config = dict(
    n_layer=23,
    d_model=96,
    n_head=3,
    n_kv_head=3,
    head_dim=32,
    d_mlp=128,
    vocab_size=7002,
    activation='geglu',
    norm='rmsnorm',
    norm_place='pre',
    norm_eps=1e-05,
    positions='rope',
    rope_base=100000.0,
    rope_fraction=1.0,
    qk_norm=False,
    attn_scale=0.177,
    bias='none',
    tie_embeddings=True,
    parallel_block=False,
    init='uniform',
    init_std_qkv=0.0928,
    init_std_o=0.0,
    init_std_up=0.0928,
    init_std_down=0.0,
    optimizer='muon_variant',
    lr=0.0148,
    lr_mult_o=1.5,
    beta1=0.95,
    lr_head=0.00884,
    grad_clip=2.0,
    warmup_steps=200,
    schedule='wsd',
    decay_fraction=0.692,
    decay_shape='linear',
    final_lr_fraction=0.05,
    batch_tokens=32768,
    seq_len=512,
    doc_mask=True,
    train_tokens=156000000,
    steps=4761,
    dataset='wikipedia_en',
)
Each number is 128 + 24 x the weight over its row's rms, rounded and kept within 0 to 255. Layers, rows and columns count from 0. Numbers have three digits each. The size before them is the row's rms in percent of the matrix's.

# k: layer 2 attention key, 96x96, rms 0.321, rows 14-78, columns 48-95
# q: layer 2 attention query, 96x96, rms 0.313, rows 15-78, columns 48-95
# v: layer 2 attention value, 96x96, rms 0.274, rows 0-63, columns 48-95
# o: layer 2 attention output (transposed), 96x96, rms 0.367, rows 0-63, columns 48-95
k14 116:136111171127140137146142130115143141131126111128088124112152149153150116158157060071105138157123135126144101148147113156114123125112095142153126
q15 101:125095137141126154061115120086105138149151122122108132106136121138157109136150142169093127125160106106139103112121114115105088095155129155144080
k15 140:114131111109143120113159146133097121092135172114143158146127115081128094101117162154142122118164144137177136120089111098167108137101145184097118
q16 116:145097172153114099104126115147153100167109095153093105114146145137118150134118129142096121130077120119121119127130086173110170149159145132140106
k16 108:095109096075139149120148071132122175114126146137115122147119146155131162148113133107140130102102122145110127116175112118164153152111098149122128
q17 112:148154152089151159165118113123124156083114133136117119170107172122146118146139153158107119120141128149127166107131083129153194132106101124140148
k17 121:132107093132091117131121098140099142098151155166145123165150133095149111128117128115163120115159123153155146102139143133158106151171117134106113
q18 111:132109161130105142153092149114136049108123118161097091145135102082119159109151092081113159176127122117137121123139119118134145139126160148129120
k18 149:116117092120106138106145141132102127095117128129166131118096125129108133121104169144161137110140140097130148105110160131159095155096169119082134
q19 111:143122123106096109108116135145146127133156134082150110145106137121087132113111151156167125093193126130161126132127117140154099100120157133088086
k19 107:125130159125131136171168127153101151115082135119105144128106155132120090134104124094142134150101120151113148148137174105111146117099121111099165
q20 112:111111145130137144135109147155145173121125069101106148136142109119081112105125160136134099119139167127139099158117106112137150120163131108165141
k20 099:141126128151129142110136143127129129124113122122149161196161185123147099139175129123098159121126095139134126078167131108135110144143106094123130
q21 102:128144154122143119155122110166117153158115134092064146123116108151143105175092088121121170147106187127146098107136108064147090113121135130148160
k21 108:150096136116106151144129099093159121124117132108131117094103132105113109105138107115169091136148084094133161123170116140145156167171136110155144
q22 107:108089137131098106135130139169095165148115145135110078156116102129160129105147179164146154116117119097142165134156135134136156112191123097105113
k22 109:100117092120141120130123123171148106124147110104120150081153155138166135145155118122107132121157152111094129124133157140155137132110120128177118
q23 117:168095145113086146152122155140088185119125129152141104138104113128126091127128155119137123136149127077107109130084114089150136130154151100183165
k23 105:136097134111132100115106092144118161137141078134101100096154160138165125166155130136119123104133115117156160118080134162105164128155123148131162
q24 108:150129126098118126108139168139143166129133161166112163137108131147130145123131128131115135160108135089119123125156120135124143132117150168129163
k24 111:134121120130135125149108141137104131111153072163177154126139115124124155160127118119107180080113113149104085143120140106134115123129157136104160
q25 102:123196123146122112108112140142144083144126128120110125163130137142138172126129135188124104104138098136152161113113113090125126151160080156140147
k25 100:077131106115106119126129113162182149139147149136109158169083151103168093087092150101159080132116131112111132128099115115145122098102140163143130
q26 115:129103120105122167110154122105146129115150153128094063114136128130107129179089145125123127107072150124131141129129114131160143148084151133098147
k26 118:119136097172161151111118133127105112121121143127150129072132166173117163130156114101123134178140123108108148164135095121128168121151098119113133
q27 120:149110123131143148156118132126138123149125129087121148096157156097140096111139109085130128172105106108133185143122154123113130170112096127096131
k27 113:149146154141162136134117159123159117202119138125133147113139157140136119082126141180120157112168115102134134133117182123150087113178123168146137
q28 111:141121138113118125176110172121133147189120122057128153101110116118156094093096137127122159112089163127119149109106140118097104103087089068117130
k28 097:155115118100122119090154149155116162146085141134117145119143104161090128090140154159097092160116137092128157088131152163145111145137103116129109
q29 109:087120123142121145157129138105169108130137135135135116124139122157120115093083119119112108107163137138117147138124148148136131122164089097156139
k29 109:095099141114139137135146149117150104145106128138125120150152151084140134107097109172089147126123094106136106131143113113120114156125134130099106
q30 112:113127156109128114099146168154111164101144115128133100123126151149111073113122157075121164153127193118116131123134118178128129126113099155092140
k30 107:121142113103156106096116114108193168133155090163134123114120142140139127170129095172152114089143104102122131118153095132103107173139134090094151
q31 095:124123117140087134137116111134147131105123135148120132167169119087169129186166160097136098093135178113127124090171158109113146134117124124141132
k31 091:133153168143123055138128135133142099127104107123137170122151121098113077112064118141136133162113128126150114144108121125111114172136096135154162
v0 100:131138165125105073124154110135139115121070107099131093105143111103104127121120158163179153148107150125147168125154119117075160098154121148127138
o0 102:155113105113107164109138122145128130100136102104091113110110079104155108103122169086109116116112145150127106081116130182149133102107114118146179
v1 101:144129140109110153137141157170128105074118145136083150108102093107136145109077146125150122133163126143102132120162113153137098160082133152090144
o1 112:123094118153150089139114115132141106124131138126151135114130075103136116095144103117130135191146143089136160089181135160150121107112141098094098
v2 112:092112112129157131155158160105126139141121141111097142132095078171114129115152138139118151131130140119143155119126148127106104103124075183153102
o2 113:110122135124150141144150126164163158113121110144140103130087151141128169147132140137115136139077121151125147154123154101134119078117144127170158
v3 089:137160161129091187149165135176144108177158131111107152100165119151074107156150123118138159155144126142131129163124124139123116129126173165126124
o3 096:125125104115198104106135126080143110120166102126122164148139107090109111077148113115097110149130179171113156134117120105102126152109113174164135
v4 110:172155159120143121098155131128193095128145144139104149113144118165138145150098090118141138111116116132124157098161141142140124147083092113074075
o4 107:124126139135139098156083136118127108178087134078137143095147112147149111108147091120156137174102109118074125136151107099131169135138138108132135
v5 103:149106109101157136141152146171131151116196103100104179092116109128142135138103154132156130098134143108122127143137122133151110097122172141119087
o5 102:090135098176144150121149094133087145124106136129104183122136115112153109111136128114102129108181136113156164090147129093132159127139162147150136
v6 115:128146125109124114163112136136150126146137083125098131101124149124103084159142115145139101075159139161122078136106099094150117092150123133133152
o6 124:138150107153130153112125119119102112172110151157128137144154107141123151114121126113151112142141147125179133097119129133140081136135121136135136
v7 104:129145180116131152107139142183086139088154102107144124101130142143110108144113158133145101086084143112081170116160118138110144164140111129105151
o7 102:121150114143105135148119124127126119109142132121117145102141164140172156150150101096116097133140112117137097111143107144204105109073145113114110
v8 102:099119096127108124145168106130104142071165088133125134119134116125132065112143118120148133148113156135089136133124115111115117097086124143177124
o8 113:091139115137108157122101097128105126137159140123126137085132111198172130135140109162098152132158157066095112156111099183137136143142096171151134
v9 124:120145099146137125118176081149140117102137140110172174135141132085106097110140154129163089109143147101115096147084127089122128107118095108143132
o9 118:155168102158100150134164163151083125126145172140058126122119139132151164151103130130101119117131157071134150113148115135117136172148154143121147
v10 106:147108143119133109129104104071127149158130100143157120083098093138150133116093112110181117141183137120117156130123088105136135115141109116106123
o10 110:142107108121099083100106153167121120152117152140159111093105127097104123072124166123131128124147100125157134111091119125168115107133139118135116
v11 096:127125098130156130123127131106127152160146138154122102131158152118133125119174117106114119138187160126128109168149124181140109169152104135096136
o11 103:113087135142106118117133171126123145149142128150120132139126108141131143168145125130140131121197111107167150177089186105136118139105135100141120
v12 106:105201131117110157131082114107152149147142146119100133124105142109122135109125129134121122117138098131099176138112153118141125176148081119109105
o12 106:143159092150116113132142117131123133150119136118151138163126105091127155117140095111123069126111136130140129107142105171093151110129125106159145
v13 107:121150117170128117123130145124150154118128112173104128138099089136120097164122175116151138119109146098136081101114117087086194141117130128108144
o13 106:137141137076141177134077143135110163159136131093144178099134115134108139116155133165158132114136105144097138156177066116148131119137141122098146
v14 107:116103165090108185141152125110126098140132150134124141144110102087123123108106132120127145145121143177138120105134124152090154129125160113142160
o14 102:094084104123132159129138136136174140097142106156151090148104113099113132088125124111147119136143155087087127157094122192144101162115152079089125
v15 116:097167138136132143111136171076131116103133151152158098100074123133125113102143120101095123131136140124102150135135105120138124171141152071120165
o15 125:150088111098138146122140125119163122142132170131130140139113127139145113126102080136083109103168087126113104129098161139165143127092133087115155
v16 117:130115124144120150106157119129161103128107087121178107074119161099116131147152135129141161173146148106149114101074151101063096114154134109141172
o16 118:142099111114120096137138135127098106163157160132124154187087137133147108119135112093171090104121174132159128102149155159140149127110147193121157
v17 113:106117115102137122179090147094104099107155141093141129172144151156184131119078091135116147128111146150159143095149139149142094142174089108141118
o17 108:092157092155114068145169123117144134137126139115162142119127131112094110110102137135142140099171108146079131168128154141128158146141091131128125
v18 109:084110138143142153116106127167089167176140127089150121094127129127079140119070096134118141126160136097111112178148105121141108110137149121106086
o18 098:171136079167153133126137123109084157096153091111117149132123155106129093128127143141132126121081099132162124146071122117147126120079092162113146
v19 109:085131109149119117099141111153141124108132144101152171139130136169101133102146107095096104145173121130153132056128105093114136119113130115110170
o19 109:155140147122171100175121119142099135163100129150121077122102146138148125102145090106093120184131152107123139140119164127137123161182120114128149
v20 103:076144169112099110141107107089131127151160104126094121124128124129141083158099124098129140127143170158148147108090154158090135114139118130148114
o20 105:147120107102139105107099142145142119111132138127168148152149129140139175109094170137153138143134161142101111163138154169132131155133137154114130
v21 098:118142096109140140157132188143133082145133145095116131105119143113150143130106127119120146123103174117140124175137141121144155088060154128085120
o21 104:123159150131132109131106093097161123120125145138091119102096124127106122101103143129106093135078105105105147123175107116132146129146127137081139
v22 104:089145127112142102109171088118118130111089142128117146106132136134138143089141134132086155119126104148155123146129167111118139141098133101151120
o22 110:142170149134159163083122134168142165108110124152100094110142099148112144121160136107108162118126177132089120089128128128151086136117102169145095
v23 111:126131132081133114128147078102142083110115103110164109145184134116144149123142131120123108131156140172139097113138147114104053143105148167155099
o23 119:103131112161125123113121123124125114143146124138148169120155138173097126143095063133139131148095147120104159131119134106111150156118123117149112
v24 115:088121117159137113162130181119134147138137136101111147113126157123154143122107113124123178120166103098137149141175160100133105162105139135125102
o24 112:129144133163154101079170127154162122128122102093140116140150156158116141125135146159117098162140117132109155108145117110127131080108088139142136
v25 118:131105149090100159157154144120137179079123064096109159128144144136092104133139140116151088138108122170099117126123162128151144140118085103140106
o25 123:158130087122112130150128134118147133128113085145152148132163104117158157121140119170147120082130103075112133130143120114145129110132135113159114
v26 101:104147105129137116159088098138152102133107141128137136152113105094087102098134113110111125117147121134177159117116162157146115171125147120141183
o26 110:134117164130145105142120141146119121108085063124140107135116093117118105120114098136174110127165136140096116154139150109144098141117117165129156
v27 104:113112176102153140143143117123102119184135125112123125138092122124138109142168159124110161092161112142106181131111131149097110097134141182139128
o27 102:102138111102158153102181084127139118126111135125145099153109116095114156117082187159149137169130161092189096146125148083108134133092143138149132
v28 096:140129179129093161163153151133133174110104174132139112150091127087154153095128127142114128175146102114150129138151114141146124142107154112131113
o28 099:133131112105135170103142126127163139105153117132104116132117121115147155086110118093102124127078123148129157135155116133121125096124123099080138
v29 111:164170157164117150135101141128115095139156163141085132147119127106162140081137148131119123144151123104173084145101124149153132116105152140137165
o29 104:162098140075114127144134144120136127122081105182101123137142116117159158136056146136135088121122126150161144161148107117108146101156168097080107
v30 098:109130113193143094160114150130079133120108143114112128165131084159146145107129088073138112148120135122122121113162148120115131132158136141081152
o30 105:121131170106136124127105142120138146157126102107108097156110118162099126164128112135103133153149132161110127166135089181086138104122177139154127
v31 097:114159138127139124149114106163140112127097115086129141146141108138107125184098108155129095098130131097113136172127137176177129143102087138117147
o31 097:160176146156120118123113161129083093115118139129103103126117085140125131126099104094110114146151118129143118138131087097111116121151061077123110
q32 088:150147114157155138155132152153162148112138145108123127103136138084118114128127149118082176171116136131141140091126109155125137185154156146116152
k32 077:085125157140119160139085150162122154126102109099124136133113104153137100103143134122118210114115126138149145136148134157125133172059096145113137
q33 081:084167124152122113136093111137134140129078123159137117146155094173104098123131105126144168117110105133090166108143082131145119093136145121137118
k33 074:120139121100097091131145179125129120104112120155136143100136120114144090103137108142113175122148160149116156134153109126182151128150141133176106
q34 082:166124176125122066131085104109135126106113157133118136153107137142136120121151113185096104092122104144136165124131130115146145134168124098133162
k34 085:140127132119133162132127141108129159106110109087117114152105125163106131112132137162131109111105117150168180119126149064089151104135147150110145
q35 078:149124144141113092158139102093093126131110116157107146163145158137119101096113088156161137100107092132175120151150093123179110130134146129114132
k35 074:159182111145117130142128110127129088152126100151144125118126162133128144172121112166136179168113106134087111156137099084142083119169152075115140
q36 091:084116120079121174155156146130112104119117098154108138117088145133083098114105110121114142126110128147132113140186120135142072140091092107115135
k36 084:155108119111188148080150135147140092136120124166135096137163133155121142120136136109110113127131126154150138179162088067118115077138111076123174
q37 090:136136131097103175117104105131142121164143120113114119106146102115132147082132188123109140097167166123107072162094144107125164132133117110121138
k37 084:082126072148122103102111130129097138171129118102143120088084132177107114098122152076137130131114103131112107127090114096101150122134134084132142
q38 086:107096145103133140132092172154125133110126120147124133115124122158153122111124163103127143118165162128088124126113114152111093141120190145168148
k38 091:107105146119146119167114169188124087116115112121091137120162145159159091107149158094109109175133114127148158139162124107131163105157126137127145
q39 092:123112142158088105124147126118157109128144086129106156101128132098074115117129093146130126153102113142126128108157149171102144104118139155104112
k39 084:129123126135084094093129110159132098137151104100118158137072138098110087131177131149125083148082123137116086158125115138130105128183173141123112
q40 082:153123130136111119130158125157160143136173106099133146149128142113111109106116139127110139127123139141091096153178107099131126139157137144122109
k40 092:135134152168127148108130081111137133123198064138133110142146094160104092109139128149146170119134109136149107141136135111116162108106151106109138
q41 094:089103136100102094120117104050090107158166081124150126089121126128133095148136070134114100138126126134103138147109120106098167105128116107108153
k41 080:151139140130108097110138138087142103106151131132138140145110113118159129144143103128110124108145128201149108142132115152161125152119135084138122
q42 084:093134107151113116133141146148101137162120067083137127142153090131111130073156130101141097115130117154090107144134125094118165139101124108157080
k42 088:088124136116125147117119108136133130148136162135128122149115141118101181140134147143162111111147150132102086075115098121162143195160166102106100
q43 103:137102134154113134130135131161139119156092161155125153143145138134110081139115132116151143107114133115132105082177147128131107130159120119121101
k43 098:159110111124097157151169102153127129105131180151140145126077138097154152147109151156135109097166127102114111079159138115153104158136158119146106
q44 095:135145118146122158109152120108120087095130113083113102092125109090129156069118086147081082147122119135111154151122107151109188103117109121132128
k44 110:147120161157150097130103143117128103135138065099120082142132112174114165126129079119109151132108115154116106129107124133117119104128096142114127
q45 102:116164124110131109138117156117147121138134095122121105121148163201146142127118085087111121122133137167107145140102133131086152080131125125135120
k45 108:125159153136158110112111117137118174131130065095135134153159114161142109110172104152136111100117115146117111144115146143081128097168095115103124
q46 100:127124141123137114103112102138126151172141117133139136124129131121147068094134188151137137100120088124135094148139154098136155097101142138121146
k46 118:100146090113133145098122093145088119157130162139126107149117117126132117119134190148134134121150152099141112110167145124164114160128138136133121
q47 111:171149111129122136138163140138131155140103156113106162170157147121151119161125139178177104057145152115161126127148168170162144112160101131086132
k47 108:145130137084115107151102105133130103097137130114135103141156126141124156180108154152167110131118155138135145112076140158163175134171114093065154
q48 099:166150130095107104108156100113135105116109127090152144165127140119087166113149109095103158132154126156099195107147117111138147117141146112116129
k48 103:133066132119091128114152100127170150145123113141103136137126159099130115130131158101151115123147087139145132172148108139118122108119166105114117
q49 114:113092097143136132132132111148094106135139127177119171093126101141107085116094154191150119143137111106156126132140155130158116114137163132108105
k49 117:129152084139183133091147161161083146153142152150150166116121136101124088116098167183128145124127179113105119104141153151138137151103132130084122
q50 107:172137118132130099130145110112114098126108141084133125159088122119169103147100138127165115124080127150110119113164099162114126168111144121131115
k50 099:100101091145116109106141112172136138152104168098133129142084116142127113122112163098157096085102094104127150142131095135121111138135162101142153
q51 115:177122086139118159077164136100121167133123133131122107111120131157106140077137133096160102123151122138164174104088126126096140120143167143093150
k51 096:157146095123121118130149133101095090108119148089165152128174148098086153116110104130130128158121164115105153148093130153157154121135158096157110
q52 098:110126112118104147116148072147117098164150160110125104123138142134132133088101129110101157169129190132134163158179121106102127124163150115148156
k52 095:129145121113125150095166095119146118120151157133150080145143127119134133136106166129155086126151122141126175169133144144143141147105125099140099
q53 110:134118134107130105145103121114155155107122106073112167136150163172097094148141086094121102124099096135172140106121130162179160132117139141144124
k53 105:111109119134148130136135141162183107128148122076176141094096145168095098128129108164121086112149142115141123140132094145159147142150113180154144
q54 101:204148136160173100082163105128103118097137098154155110129140082101121104124114154105172104106119125154117167104143129130116114136122096106132117
k54 096:133162138173134160143169099111114134110108152190159112118123141121148138164111149078112111103146125112093112131111080104101128119113150135154144
q55 114:125134113149121117123105090095092112137152126106169151147090123100135139116131150108170111132106130124143127093139140111133146142126128128129096
k55 108:086147130106189114121118134094099143111112115130177150157084161159118103121141147121135155151139150139131118100112136123161156137112121122138124
q56 104:149145137134102142129081161135110126143135111135112098100136151122093120114141141129143150107120128128096165149136109130114153129106106174148095
k56 092:177146157109160122100104139114135149147145105133116138126114149154125124090110140099093080139125129139145159128131158104084148125104123156097125
q57 110:144086124155134103135077094104147158129125142125158108147077131072123127108178135107135147149115143144166113146104162088169105165102097128098106
k57 104:144116118109128164129144149104162089126136141121126143098094149188097134172130132099151139174108196127121117136085148127150091103079085142120103
q58 112:130162133138107132120108164140140114136145112132129172103134105111141133173125130169122111113101126100108096126125141182132130144116086054114136
k58 105:101152110133120109083137147119138137108129153136076175111103119172141135096133134141146135121100096114106141130140123137126111176131126104101138
q59 108:115149101133061094115121108116162131114087154128142179120115129121156112154106130172133132129092096170099159131137137117145143127112152142188126
k59 111:132144109109108124069137131115131165101100144167110145130087099124175105102130128142102128145120169152125131115156118120139135119171127103121141
q60 098:137131147119132145130153150141119135136133120162134137131140171133132090138140107161102097086197122132120147113132145142150115120132157108155150
k60 096:126113132119142128123105126114103116136103138126097110083128163126105151103105122148096091132105114138139122138134123158148147155168143090172152
q61 104:103110097113142097097071108140160128119134094138117131083141118112146148157163105125128114135099121158093123110161080152106134116155120125142118
k61 104:140147147147148123091109140104134130132109120140160139115115112130137106131161145116123170080113116103134144080143124131101111123094191112113095
q62 101:118150089101118143153096104146114145154112124115152124169092170113122167136120149138156139138124110127138085135121153118131111114109177144142123
k62 095:126107093077177140121145084116090150076161094118133123153094117106133112107136107127131119108123139129166101113104135135154130084072109158135140
q63 126:120133094100147137111132133161110124108118115109170102135092130104110126108105150142170140128152178150145113137137126103149098138116143158099124
k63 126:161143097087167117116181115134111155129116118087113139084093135132139115129103150131142137147124090123138122140101145143191100127069117129126145
v32 091:111149147171109133110073109128147166148072150131133128146116127121121083122116129137117108131187146120103177129151157169110126136110123117099136
o32 095:124137112144151153118085152142121118121124135111095161107162131106128076090101155140131088074160134076129157137116159132150125156158109144095119
v33 098:145128120150101098107137140143123124141101123120150135130153141183073112071129123143110096106127102124137144131139133107137109141122168178133158
o33 100:124074131090146146104129120154091164135112114163129109149092122132117121114117112100100089138160123132152136162136161122120123156121142129108171
v34 084:151139203103140128159131168138133130094114134143101146103110205153140138129128141182115158135094150137071164118143138125121084111131152111114119
o34 084:173177107185115080130107147148100126112090118144112131122160143167161106116137164107140153152097162147121160148108131113142123122135134132136112
v35 100:113101149135115083113083146084172134120150136116141136141103118109091088063161125126123114075130110093127091143124099108147117144139131158092164
o35 101:127104134137108118134133185147145137095135137152131095144104107149128102082145125101116145104155119088069088122127148115121068116123118157144135
v36 087:114128104077103121134129148096094132182161194141098166130127158125153150154129089111114107154113138152155077122107143133141131106145153117131048
o36 086:152117147110153147120126084155118184144130138109081127160140124132146150150140152126104115160095141097157099125102131144150171096137183116133100
v37 106:153114106141122081176146092120163147152082170118143106125147116112094134118095160120154147133125102144128152150122125102101160110127090127113103
o37 088:162108107126118102159154102100136159147067193135090104141165124130108128160104145129143140124120085157116124129128129107137111113107139128134110
v38 106:128089142126096146128172151123126133164137108119118118122128101161153118166107106164164136138072113138171137166180140123107163169154129094136135
o38 096:125134108126101135102134129144158134129114146153143143155110151100137128122115096125161146163097158115113169151131117108127133189123131110147147
v39 100:126142129097199120123131110056087138131132140144146104103136135132083159162114117164143133117144131148099122145097117157162148165098146160092125
o39 096:110171121153138079141156124136084098125107126190116127166176102143105150145130122153134129127127158138140139082156143124155174152110172136112170
v40 101:105097071147080135098150143115143123112119120146134131151152140155104156117150150110127109101135129158126150124064113135126143116144147122105112
o40 096:144113122136081159137125126135136113095133082154109145128150149108127157128132114134140089064176117169160136100094127141118117086132184134126120
v41 101:087145114119100122154114151123131075158151126103063097146108113149125150162106149131125129141122119112133115143116129155146110201092128119164102
o41 102:105148117155111127145181132138160094120119136094098135136136116140170137155130081103135119176127148096065136122145131161127147115121127132126152
v42 089:119087138079120147159124143145131091108136133087150088147115126081147110117143129101167143136112109086165140153153144115124111184094141154149117
o42 086:123098141167140156129115144174143156121117161116130118148133138116151144159163142131167092164157115066165155143137082129145160165147124134134134
v43 086:102118131122111155102109093088167130172181106110107110122169128104153142125118137145103149148116126164177169143155154102124130088124091134116128
o43 085:137100098167148101110151106135148132113153156137128144110164160146169124191137085122087144140128149140135118086162127134148110110129101131100106
v44 083:146134136148148138168104138120059162135111149105147101169123164130111096129157147102115130143114111102119142148129105132111156101119147151159143
o44 087:101112125113119138159112131141132130111169135105162124141121168109113134142120090103133121157120125123105195121108133147117138119127183135155134
v45 091:137104110089091155126134143092117121150119142105130150116139173182158122130131135128170142152128131129086155124152156147092117179110162117151145
o45 082:123134104146116135117119136170107102147116171113153177131178111183138134097133163158159128128122122121116116185185115089069154139128126094134127
v46 096:176092105103088140133154116106123130110112196161132139121092105130163174103157109169130123155159111104136142134149127132128132132168119140117142
o46 095:139160115120079164127161122128132130132128125141133120160127101083133179098150182117129147131165116112165129167115135109112094158142137117133143
v47 089:095120159151084141105090161116158112121153114156144132113114135131109149090112111124164175122100137078138147121089106071117144133151165113116083
o47 081:154103179152141156113161141151171172117094115135150111142138108142126131136131099103178138090142128126162149130152127086143110158132111133108146
v48 091:120104107127151107095148132147165142127151115139095103127115167072120083100106130151106111135127115133087107168094113120132084126131154121113129
o48 092:151120096118146086117114115131123161127125157129135102112150144151112129133141160112094133146147124131082129126139140161113135121130131132150136
v49 102:129099132138112116121094129127120131165130124144094087170125151142130094124151136152150165095108138133106196151164111099121127105119083130129144
o49 106:093081104149125104130121113131129117162123121148135132159134070140144158118136133113094129144150138156100159164119131078144081129120120095101125
v50 103:111111139140149150080145088114168114134087129116144166116121116101133118157090118157109122151135103140100134138137120150153113080103157098110122
o50 108:115103119122153083140127123129143136155081105085145151114136088128114105145137197128146127157125050161137110135141145117133115102132133108159090
v51 094:122116147126172123111154120164155145168115148151112136100105132118121140161138128178121151157167143159079120120164169105160146147093125130127134
o51 091:142109114113155073123105101153159108145117137089125089132095117111145142144136154170133150135149109171091126143142172092139129142112106155149104
v52 093:127200115098155151132122155192105092136141111099135150166145168110163163144101122126136145119124106125155141119136112149129087121135115122113118
o52 092:138140110127122106131134094108152120135134135094144157136123114090155174139133102118160138164085138106140165145131065169168173105113114103129106
v53 089:109117120085151115105152133145146173157133153177108098161116135144147090169127125066124113116159116148122122139110113165124162105133150120145104
o53 089:124121144110145152107104076119135139149164133123127122109088131131096159163133118138089108097141133123102126115157092168100129132136120137138114
v54 087:131126116113113126114099111127125164112144092131180137094174125122124123086138123168084146109120099104130170165144125115086117111110122141131132
o54 094:135146105119082079110116124128130151101112184164135154106126122127110137134109087142065198135185133128113127153151134094109096140129137098101105
v55 095:114129143123154165129109137113127140092134160187127178146177158114127132122145127141143155171126183137128102091143154140167117116101130098118116
o55 093:101141111182133111131147104150133132110192134131124160106093117114146128112150110162155143124119159147121111133169154141140140151123151145128110
v56 091:144170147154094139132118155078118075106159129117150139131113180143125139149122100124122100127121089150113132119162141155114147152136110086125164
o56 091:121091121143137138158164148154124114153112119128120152159135130128124160147140123081108088110140131133154072123130151180072113173096091096102139
v57 091:139127119125140142154121074118137149132090100141137138087128127129153122124180164111136154086158111145130123097101088128160105148116098166157162
o57 088:106148143101104123124123145137151122094155128137172139121168106149170147122127123167116144090149146130072138130116133140128121144169140145132142
v58 094:141141092103122144082088111148146120112082111141085116143150147144117133139183167162176109146149106116134136137110126106132110169137119108148103
o58 087:125125112137137138100118116161128144123089121148087152127161143142134098129168154144176133140124065102128145144107122126159127144095100069123122
v59 097:117103124134139131137129150085138112098115148099118129165141166129159083127119071090167098139100152099145168103138097095125125124098129140116143
o59 090:121103154134088194116136159139169079116132115176101099117118144129100135149119100097161140128137136112113148122148106190127143114160162139129127
v60 093:116139147119133151141116133146144145136146118138113172126161150159084142101157101154141152132162117161115077118082191131145172118163135147128166
o60 087:153105128080106095160137128115140122114157107134122160132122139135165143115127121149148144137118136152128131124124171086146195117171160111108160
v61 091:129130107117140164155173155170116191111119127110075135103123126092126126109124130131151129099109149127093118085102142191106137134129115111106087
o61 084:140163148116112099166114131080142146121139122094110142140135162087082175139121161151169171116083136130094108154113135085117151118127106143137140
v62 092:088126087128115121100087117096140137117089106072119107145161151140105138140099138115117135139126178104115124153112165168116139105136112105140106
o62 096:133148114153086121132150127107131098137079101101088155093146146072145085113135142160096129124139119109148166104115125135125117109161148096151128
v63 092:127151169148170095147143100176122130111109134128137086169086128145121118128145113147100136134142117148100136143147168202158131130108148149151072
o63 088:095181086148142070166085135111087112128116104091159128146145126128117112122145135138140139151137142131146131129116159152162129091133099168164098
q64 079:112146131123119127135108144116160116099143122131101140112123133159102120125109087146141119103147096095119137104088130158132132142133136143130144
k64 091:142126130127183077087130172125186157116111138116138157116121136123164145104115181107153164133083142124169135125124145148136123162114090130119124
q65 088:090140138158142082140136135107121127130124136094145136137118105158151153177128096114111139176126119152130121101081135155139148133090190155166158
k65 101:094151125102101112150145119130118096100152124099132121116113157112144141165119116092120097060110117127089119152127156110158137138110115161137122
q66 066:141154133157118129119128126165116162087124123108120133160137096189145095179163153158103167146121175106133146142164163105104119130160077135151111
k66 087:143097114114102121082134116119125133100152167137131143106145129117142088092120144149093112076150153134144120157145135125132113120175147143108148
q67 101:081130095151099156170088086115128146127159147119115132106133140205146163142125112146105115176145142109129140106145139170138131145107121137158146
k67 089:144153106147157100129132116107139113104136098148098113126139119075101119105113134138090116070120084083089130179112111130112144113164100144151157
q68 077:084094153116109101159125114131112128142149080117143127104150113164126120151153141101174162133146136157105146112152156152137118150145095122126161
k68 080:174118122152109095123132162134133105131143142135134112134170100139086085119095094131127112095115085139112142165175114144123105095156117159173135
q69 091:060134107122115124160088091104120133114149154128144125078105137198125113150145105139119130179131094135141132120101135154130157146105141155138185
k69 102:113122166150160111131127111115166134119078093103083179133148160129136157122107099125116112099126108118090124165118113133154119152173130151147129
q70 082:160123154111152131115149162135139140116121180132113141134116116076075134112147141108181154101140130139123153116127100124151131128129150091094087
k70 087:129106098146089128137133143136121125137150115159148105130116117125124105082116147155139128174117133119153111090135160106182143085081160130107109
q71 088:087081154119117129169086141123168170099156117133156106101131158172118136147107138150112103170141129134129126149106126102138153134132125141100147
k71 094:134128159133162098143074126144137112139133133094111114135133153102166141134155063093124136117096093160126083157105104127143150115122091133156142
q72 074:124143143109116138103078133080149156132191166141106156141105143123151147115183102173114140100163100115131124105096115163150114137109137077110150
k72 095:116150139150105095158102168133118131153110109089147131113149128087121129173173120138147115144160103110164170104136121111156161131144135111150186
q73 107:185139133110132108137136137161134117129091125141133142164146157049129118113127140121151124104126123150126124139145093123147098118155112132134093
k73 104:130144113091080138100118134144144140147169157124120111119119090141130074102121167112152091118125134155177105063144145154145115131096119149127089
q74 084:141163104155132148144106128123140115108145144129128123117128139167143116120147146125131171153091095109137120120102137129099165130136128168126143
k74 103:103143144150179131149116114139126132125095122114087136150143119156143161146078078119086147095106100122116132198129100102134110138120118089143103
q75 098:126139090144129143156147144106116143138133131130138136087130168182155109128131139074094113142133074136141088146113145137123150125147128157146132
k75 092:116163133149136107126125132106138125119093153160124186130142134124090118131122116114107081122109097130122130114108102143111117117158078157164070
q76 095:139140128111141133094133088155136081102099082147095114151169124071094138127131161115096121132099152157113165115148098130123098113111119115106089
k76 090:070135104089101162135156121122145131120148080166141127145094100127103125099094180127153121123118141173164109114113156145128109085124120127115104
q77 082:138141125158125124106147152128131153114134140093140138179146144110110136116125117146095106124137119134107136153116110142131102133139119163116138
k77 102:089165146131135142128118121134142172148085146112097158126122131145117188167109106152129124127098113084161147127134126132088135136130112138194134
q78 123:145137113128134109097192117144134101137120144106106139184125081058131129122103136133132134112128130129132156124161118145163125130118141148099108
k78 093:128149097109089106111149139116118129118157142131126163142092134113083109099144168136140141167136153109142123122144158161151117122147159149095142